Each number is 128 + 24 x the weight over its row's rms, rounded and kept within 0 to 255. Layers, rows and columns count from 0. The size above them is the row's rms in percent of the matrix's.

# layer 8 MLP down (transposed), 640x160, rms 0.0666, rows 55-64, columns 0-159
size [113  83  45 117 111  60 104  21  88 109]
[[149 157 121 106 146 139 138 126  91 139  97 115 148 132 100 131 108 105 154 100 142 127 128 147  99 158 129 129 129 123 154 147 152 148 125 176 137 143  83 160 131 154 154 136 114  98 113 135  93 116 161  78 132 128 156 118  69 142 145 114 164 140 123 163 118 175  95 133 124 122 109 113  96 143  62 108 160 144 121 140 160 138 124  89 148 140 124 119  88 131 163 157 141  92 119  87  93  92  72 117 110 126 140 145 130  73 152 101 127 117 159 152 135 141 164 120 122 115 124 106 123 101 135 182 119 127 103 118 113 129 135 108 127 117 137 122 158 129 179 100 162 159 140 135 105 173 103 116 124 160 156 137 145  96 130 113 162  95 112 138]
 [ 85 180 119 146 116 128 162 163  91 120 123 136 116 129 136 139 138 147 170 106 129 128  93 101  91 131 123 165 121 147 105 140 108 159 135 102 143 170 112 142 105  81 160 118 123 132 147 157 125 120 130 145 137 126 151  95 158 147 158 153 133 107 131 143 155 135  88 138 100 124  97  76 107 121 149 108 128 131  84 149 108 127 190 118 117 188 133 166 130 111 115 133 138 150 140  66 113 140 103 114 124 132 107 127 127 158 106 114 158 148 148 130 197 123 103 130 134 147 125 122 131 135 190 125 106 135 139 100 125  99 113  87 137 107 122 124 124 127 187 116 131 110 116 110  85 107 132  94 116 113 183  94 141 106 114 148 132 121 111 111]
 [151 115 112 117 145 101 121 109 151 126 116 104 119 120 112 158 141 136 130 148 114 158  89 110 123  98 102 216 106 124 165  99 124 132 116 118 146 129 149 114 100 139 134 145 164 106  83 149 134 161 129 157 135 152 187  88 141 146 157  77 120 133  98 136 174 163  88 126 103 139 126 130 117 155 125 118 120 143 130 162 117 118 114 140 109 180 135 160 152 139  81 133 108 170 127 120 161 111 127 115 127 105 134 125 143  99 106 113  78  91 103 137 133 132 123 114 135 140 156 156 131  98 112  95 155 166 123  99 111 128 165 147 132 151 116  87 152 101 144 138 154 159 141 126 147 128  94 151 146 153 140 123 167  95 111  74 142 122  96 113]
 [124 101 125  98 115 165 156 134 107 123 151 115 131 135 205 139 120 116 134 121  75 105 117 108 114 164  91 142  67 137 128 116 131 145 176 120 165 116 131 114 142 131 107 106  92 154 117 119 146 121 140 106 117 136 119 136 155 177 131 205 110 107  98 130 134 108 155 139 147 109 118  61  98  89 103 138 109 172 113 142 131 170 143  81 161 136 111 113 149 126  80 162 136 151 169 141  94 107 128 100 135  95 117 153 119 119 129 141 114 119 117 151 129 137 123 100 169 143 139 144 131 166  93 167 127 110 133 126 160 139 147 146 167 100 111 133  94 130 117 119 142 138 141 126 136  96 121 135 110 105 128 136 160 117  96 126 133 141 111  96]
 [114 174  91 120 118  88 163 143 112 146 170 126 178 128 144 105 146 128 132 113 157 162 102 112 135 152 117  72 152 162 133 150 112 118 114 144  91 127 139 133  91 119  80 152 182 121  98 128  95 132 137 108 108 129 115 152 136 132 112 181 139 124 109 175 110 100  96  94 149 136 113 167 129 137  99 141 126 120 105 138 161 115 116 149 130 122 140 141 135  77 146 138  97 116 131  96 157 154 121 103 142  78 110 125 129 133 134 122 163 114 158 130 141 120  83  97 107  99  63 128 123 123 106 136 102 134 201 134 121 149 146 102 117 170 136 119 160 144 154 119 105 100 118 142 149 144  88 152 134 116 150 147 117 140 145 133 140 106 155 141]
 [103 122 148 140 123 148 137  92 140 122 147 167  82 135 115 168  95 145 117 118 116 163 118 159 121 170 153  84 111 114 109 164 174  82 115 135 124 107 100 119 119 141  90 121 182 131 156 121 125 103 145 149 160 178  78 154 105 131 133  87 131 131 120 139 152 169 114  81 124 147 130  74 111 134 149 123 124 118 125 101 137  82 146 137 149 114 120 125 108 125 116 125 128 141 144 116 123 134 116  86  90 133 126 107 141 105 101 125 111 136 162  98 138 161 143 150 100 157  88 132 119 143 115 127 165 125 137 120 135 135 123 110 100 110 162 161 137 133  95 140 155 166 129  82 196 111 172 135 145 115 122 127  84 140 149 141 123 170 137 148]
 [165 126 173 121 131 134  83 102 133 101 127 118 116 116 157 153 156 135  79 175 183 143 135 166 144 141 118  86 106 103 158 164  60 150 101 145 114 117  97 126 138 138  87 135 143 117 117 131 128 125 121 180 163 123  89 108 135 137 133 122 102 151  89 146 104 128 127 110 125 136 126 134 148 106 138  71 141 139 122 104 108 136 142 129 126 142 156 116 133 117 130 126  90 163 152 114 136 132 175 104 164  90 133 115 148 135 200 136 114 116 101 117 122 106 131 125 154 100 117 133 134 141 143 150 155 136 132 136  98 109  99 146 103 144 150 110 120 149 141 176 127 133 142 155 148 164  80 142 127  71 101 140 153  93 110 110 112 105 128  99]
 [122 158 148 123 133 129 114 123 101 158 101  90 154 101 136 125 104 157 176 159  86 128  90 136 129 131 155 125 110 103 167 134 164 137 101 173 112 169 134 113 112 135 135 145 118 128 140 113 156 136 114 137  90  98 110 122 175 168 157  99 128 101 146 122  92 116 127 139 100 177  84 147 116 141 125 137 109 127 131 130  98 177 126 171  89 104 110 148 138 156 117 145 129 104 128 104 135 179 128 113  95  84 117 118 126 136  47 145  88  90 134 111 135 125 130 124 150 131 120 159 143 136 132 112 150 172 129 157 133 134 117  97 105 104 131 110 154 148  98 119 159 146 196 113 133 112 123 139 129 130 151 159 111 122 146 146  82 148 123 112]
 [114 128 133 119  96  62 114 118 130 135 135 122 126  96  97 126 124 151 155 135 113  99 128 123 137 138 122 136 175 146  99 131 151 139 127 139 120 157 156 105  94 137 139 170 152 134 103 124 133 143  64 105  97 118 165 147 147 105 122  82 138 135 106 157 118 126  90 119  98 158  96 130 103 139  97 125 133 165 161 150  69 179 132 134 169 100 166  95 146  93 148 118 119 137 125 147 151 128 118 153 109 191 141 101 138 181  99 118 148 128 110 138 141 150 186 106 151 178 145  79 121 110 106 101 134 122 104 127 153 127 137  92 158 127 105  99 148 139 130 120 104 111 147 134 104 156 102 112 134 139 130 121 102 120  99  99 131 131 157 122]
 [137 134 101 173 129 147 153 158 100 171 148 162 143 112 115 126 134 125 126 136  86 162 118 133 100 191 128 129 134 122 103 115 109 134 116  74 147 150 107 102 118 104 128  81 101 111 148 133 139 120 157 189 164  70 109 117  89 145 164 136 141 128 150 140 145 105  85 150 123 119  83 121  88 150 158 122 127 131 114 116 154 131 148 142 111 143 117 135 123 115 102 111 131 105 171 132 107 133 149 140 127 147 135 155  91 105 172 108 115 102 125 160  89 126  94 118 104  85 118 112 144 141 132 146  87 110 118 106  98 153 122 140 136 100 110 115 164  85 153 140 141 128 137  97 161 172 129 145 169 150 142 152 127 128 119 150 104 127 181 106]]
# layer 8 MLP up, 640x160, rms 0.0853, rows 56-65, columns 0-159
size [ 84  57 113 113  72  99  33  90  97 120]
[[ 98  78 144 140 168 133 109 102 121  91 126 127  64 140 109 102 133 139 143 142 144 131 159 120 134 151 146 128 131  97 152 124 170 134 118 110 110  70 107 124 157 131 138 158  99 137 100 132 110 145  96 131 174  97 161 104  97 115  93 137  91 149 156 101 143 141 118 160 143 162 147 141 108 126  93 161 109 124 141 137 173  96 117 109 124 104 126 112 125 124 137 139 141 115 139 173 158 120 151 123 117 113 152 117 108 101 116 150  89 132  91 155  45 134 173 130 118 108 134 117 158 145 115 164 143  99 152 170 114 119 109 138 113 130 154 139 114 123  95 114  84 118 152 136 134 133 118 138 107 151 138 149 154 176 132  98 158 146 132  82]
 [135 131 160  97 117 130 132 126 114 132 145 123 153 115 128 118 133 143 130 123 126 168 121 192 149 163 114 109 155 106 105 124 171 150 113 134 125 130 108 164 133 142 141 114 184 109 104 129 123 101 179 130 143 136 100 144 116 170 132 128 119 121 183 163 118 111 156 136 157  85 130 108 119 143 149 125 168 149 166 145 115 103 116  73 110 123 123 106 150 105 175 117 132 123  82  90 161 112 125  78 114 170 140  96 155 117 213 125 126 103 149 120 131 118  80 142 110 138 125 109 128  95 130 136 147 155  81 124 110 118 119 143  94 141  99 107 111 110  81 152  99 125  98 169 104 124 143 114 124 106 136 122 113 147 129 151 123 116 153 146]
 [113 104 117 127 151 130 125  94 122 138 133 147 119 131  96 142 151  74 170 166 119 138 162 138  99 137  94 157 101 105 110 118 149 101 155 138 114 155 131  89 148 125 162 152 132  93 130 131 139 182 165 131 128 149  99 106 184 138 131 153 110 136 135 125 131 119 133 139 148 101 143 106 101 147 122 115 122 130 104 157 151 147 135 165  92  80 135 110 125 135  99 139 138  76 151 126 130 117 136 175 122 135 121 141 103 103 123 132 123 146  98 149 132 106  98 112 116 143 122 129 167 156 133 141  85 128 102 106  71 154  88 135 108  89 157 138  93 107 159 109 146 161  60 124  69 144 125 138 104 128 178 138 130 106 169 140 109 147 148 120]
 [108 153 140 119 128 110 137 156 127 150 131 126 161 107 138  82 103 124 169 138 142 145  94 153  86 128 109 175 114 110  87  97 154 136  87 108 102 135 101 131 111 127 134 125 155 159 127 125 117 127 136 120 140 167 127  78 147 138 128 111 123 111 118 135 147  99 116 154 124  95 128  98 124 105 150 143 141 121 132 174 168 125 113 164 160 166 130 114 141 106  91 150 164 105 118 161  65  63 146 132 107 132 107 148 118 125 144 122 132 144 132 119 112 137 114 127 136 105 192 140 155 163 118 144  87 137  86 141 108 175  86 152 104 137 143 137 124 127 111 116 131 144  82 154 113 129 139 138 152 135 167 158 116  79 129 182 127  93 139 154]
 [113 135 143 112 149 116 104 138 144 115 100  98 146 140 127  94 121 160 140  94  99 125 124  87 162 108 130 141 125 106 153 139 145 159 102  93 132 140 154 130 122 148 149 146 105 128 122 120 115 105 148 144 110 124 122  95 165 111 121 122 112 107 135 147 120  94 139 146 155 145 124 140  64 132  98 135 145 136 121 117 106 172 118 109 205 132 162 125 145 128 147 115 190  67 140 137 143 136 125 162 121 124 149 137  98 115 134 147 130 151 116 138 104  81 115 144 120 129 132 133 144 109 126 123  71 180 126 132 149 123 120 153 150 167  79 120 149  87 143 132 128  82 109 166  56 139 124 124 110 128 106 161 166 135 138  89 159  90 109 101]
 [114 132 113 114 132 126 137 106 124 147 118 114 142 145 127  90 124 151 146 136 104 102 101  84 122 124 151 214 144 104 126 128 148 148 124  62  97  93 112 131 151 113 161 126 138 110 157 128 116 154 153 114 104 100 142 109 136 129 120 114 107 106 142  87 173 133 141 122 119 139 140 116 121 145 151 136 126 123 133 146 166 158 107 146 115 123 143 154 136 111  83 156 168 138 107 124 189 133  60 137 126 159 193 136 106 142 128 142 106 121 144 162 135 112 129 106 132 121 151 112 145 109 125 145  99 144  83 138 111 100 114  99 126 133  97 149 123 136 141 132 117 102 103 130  76  76 164 101 146 134 135  92 186 120 123 141 108 152 141 176]
 [ 90  97 177 104 139 128  98 115 171 115 132 141 142  93  98  85 119  82 111 129 172 122 166 131 115 112 125 155 172 130 147  88 123 175 106 139 109 147 119 138 127 146 111  87 112 171 104 113 107 140 161 133 141 132 116 161 102 108 118 156 106 111  88 154 103 150 120 165 126  99 157 112 111 160 150 138 120 134  86 132 167 121 114  53 146 149 165 126 128  86 128 120 136  91 150 137  89 129  79 150 110 134 123 140 125  99 147 113 101 140 130 124 112 132 113 120 135 118 140 135 113 121 112 112 107 116 126 148 135 131 127 142 118 132 168 136  89 131 113 149 166 105  52 126 153 130 143  91 110 107 147  99 140 103 133 141 107 135 107  90]
 [125 122 103 124 108 150 135 157 119 127 123 134 101 111 137 144 155  94  99 145 170 119 145  78 130 139 145 132  81  97 120 140  77 151 115  68 117 123  77 160 163 121 118 132 115 135 161 127 142 113 178 107 129 131  94  71 124 103  79 149 134 128  99 110 151 151  97 154 120  98 118 104 150 138 130 145 128 122 125 143 101 106 112 138 153 116 116 144 123 122  99  83 136 135 139 155 124 119 115 154 159 110 151 124 114 154 173 196  99 132 138 134 127 131  82 106  84 103 160 149 151 134 148 135 107 157 122 168 107 120 174 146 107 123 157 155 129 146  99 118 101  99 130  86 140 121 165 149 129 124 141 155 144 113 105 140 164  86 119 147]
 [161 150 111  85 132 178 133 141 108 102 151 105 160 109 153 108 115  95 160 118 120 125 133  94 104 116  88 128 107 135 131 147 147 134 123 129 139 125 117 139 138 163 139 145  93 158 122 128 133 122 113 146 119 218 132 137 156 137 104 101 148 113 123 132 106 174  98 150 145 110 164 135 134 124 102  96 125 131 160 158  89 108 142 110 101  93 151 128 133 127 106 148 111  85 105 119 127  92  97 133 130  89 105 142 121 123 137 113 132 117 108 155 190 115 146 146 112 144 156 126 119 126 124 133 105 127 124 144 100 141 124 143  68  99 141 176 146 142 180 158 119 130 150 152 160 132 143 117 149 141 169 142 159 120 174 142 144 127  62  91]
 [150  99 148  77 117 151 112 109 113 112 134 114  84 112 143 116  69 121 153 198  99 126  93 136 109 124 142 160 130 159 115 145 167 122 103 155  90 169 118 138 124 153 134 154 156 136 128 107 133 128  99 149 105 152 182 114 146  88  78 133 130 120 133 139 125 151 167 132 127  97 111 164 120 143  96 116 144 160 130 152 185 149  95 136 128 113 141  86 154  92  87 112 130 123  80 186 120  93 119 144 154 138  99 148 143 120 151 142 131 146 121 148 108 120 104 114 115 177 120 103 147 133 110 145 140 122  96 112 124 131  96 124 120 153 115 154  85 167 140 141 130 151 119 137 131 171 146 143 118 136 152 130 122 127 102 151 149 102 111 116]]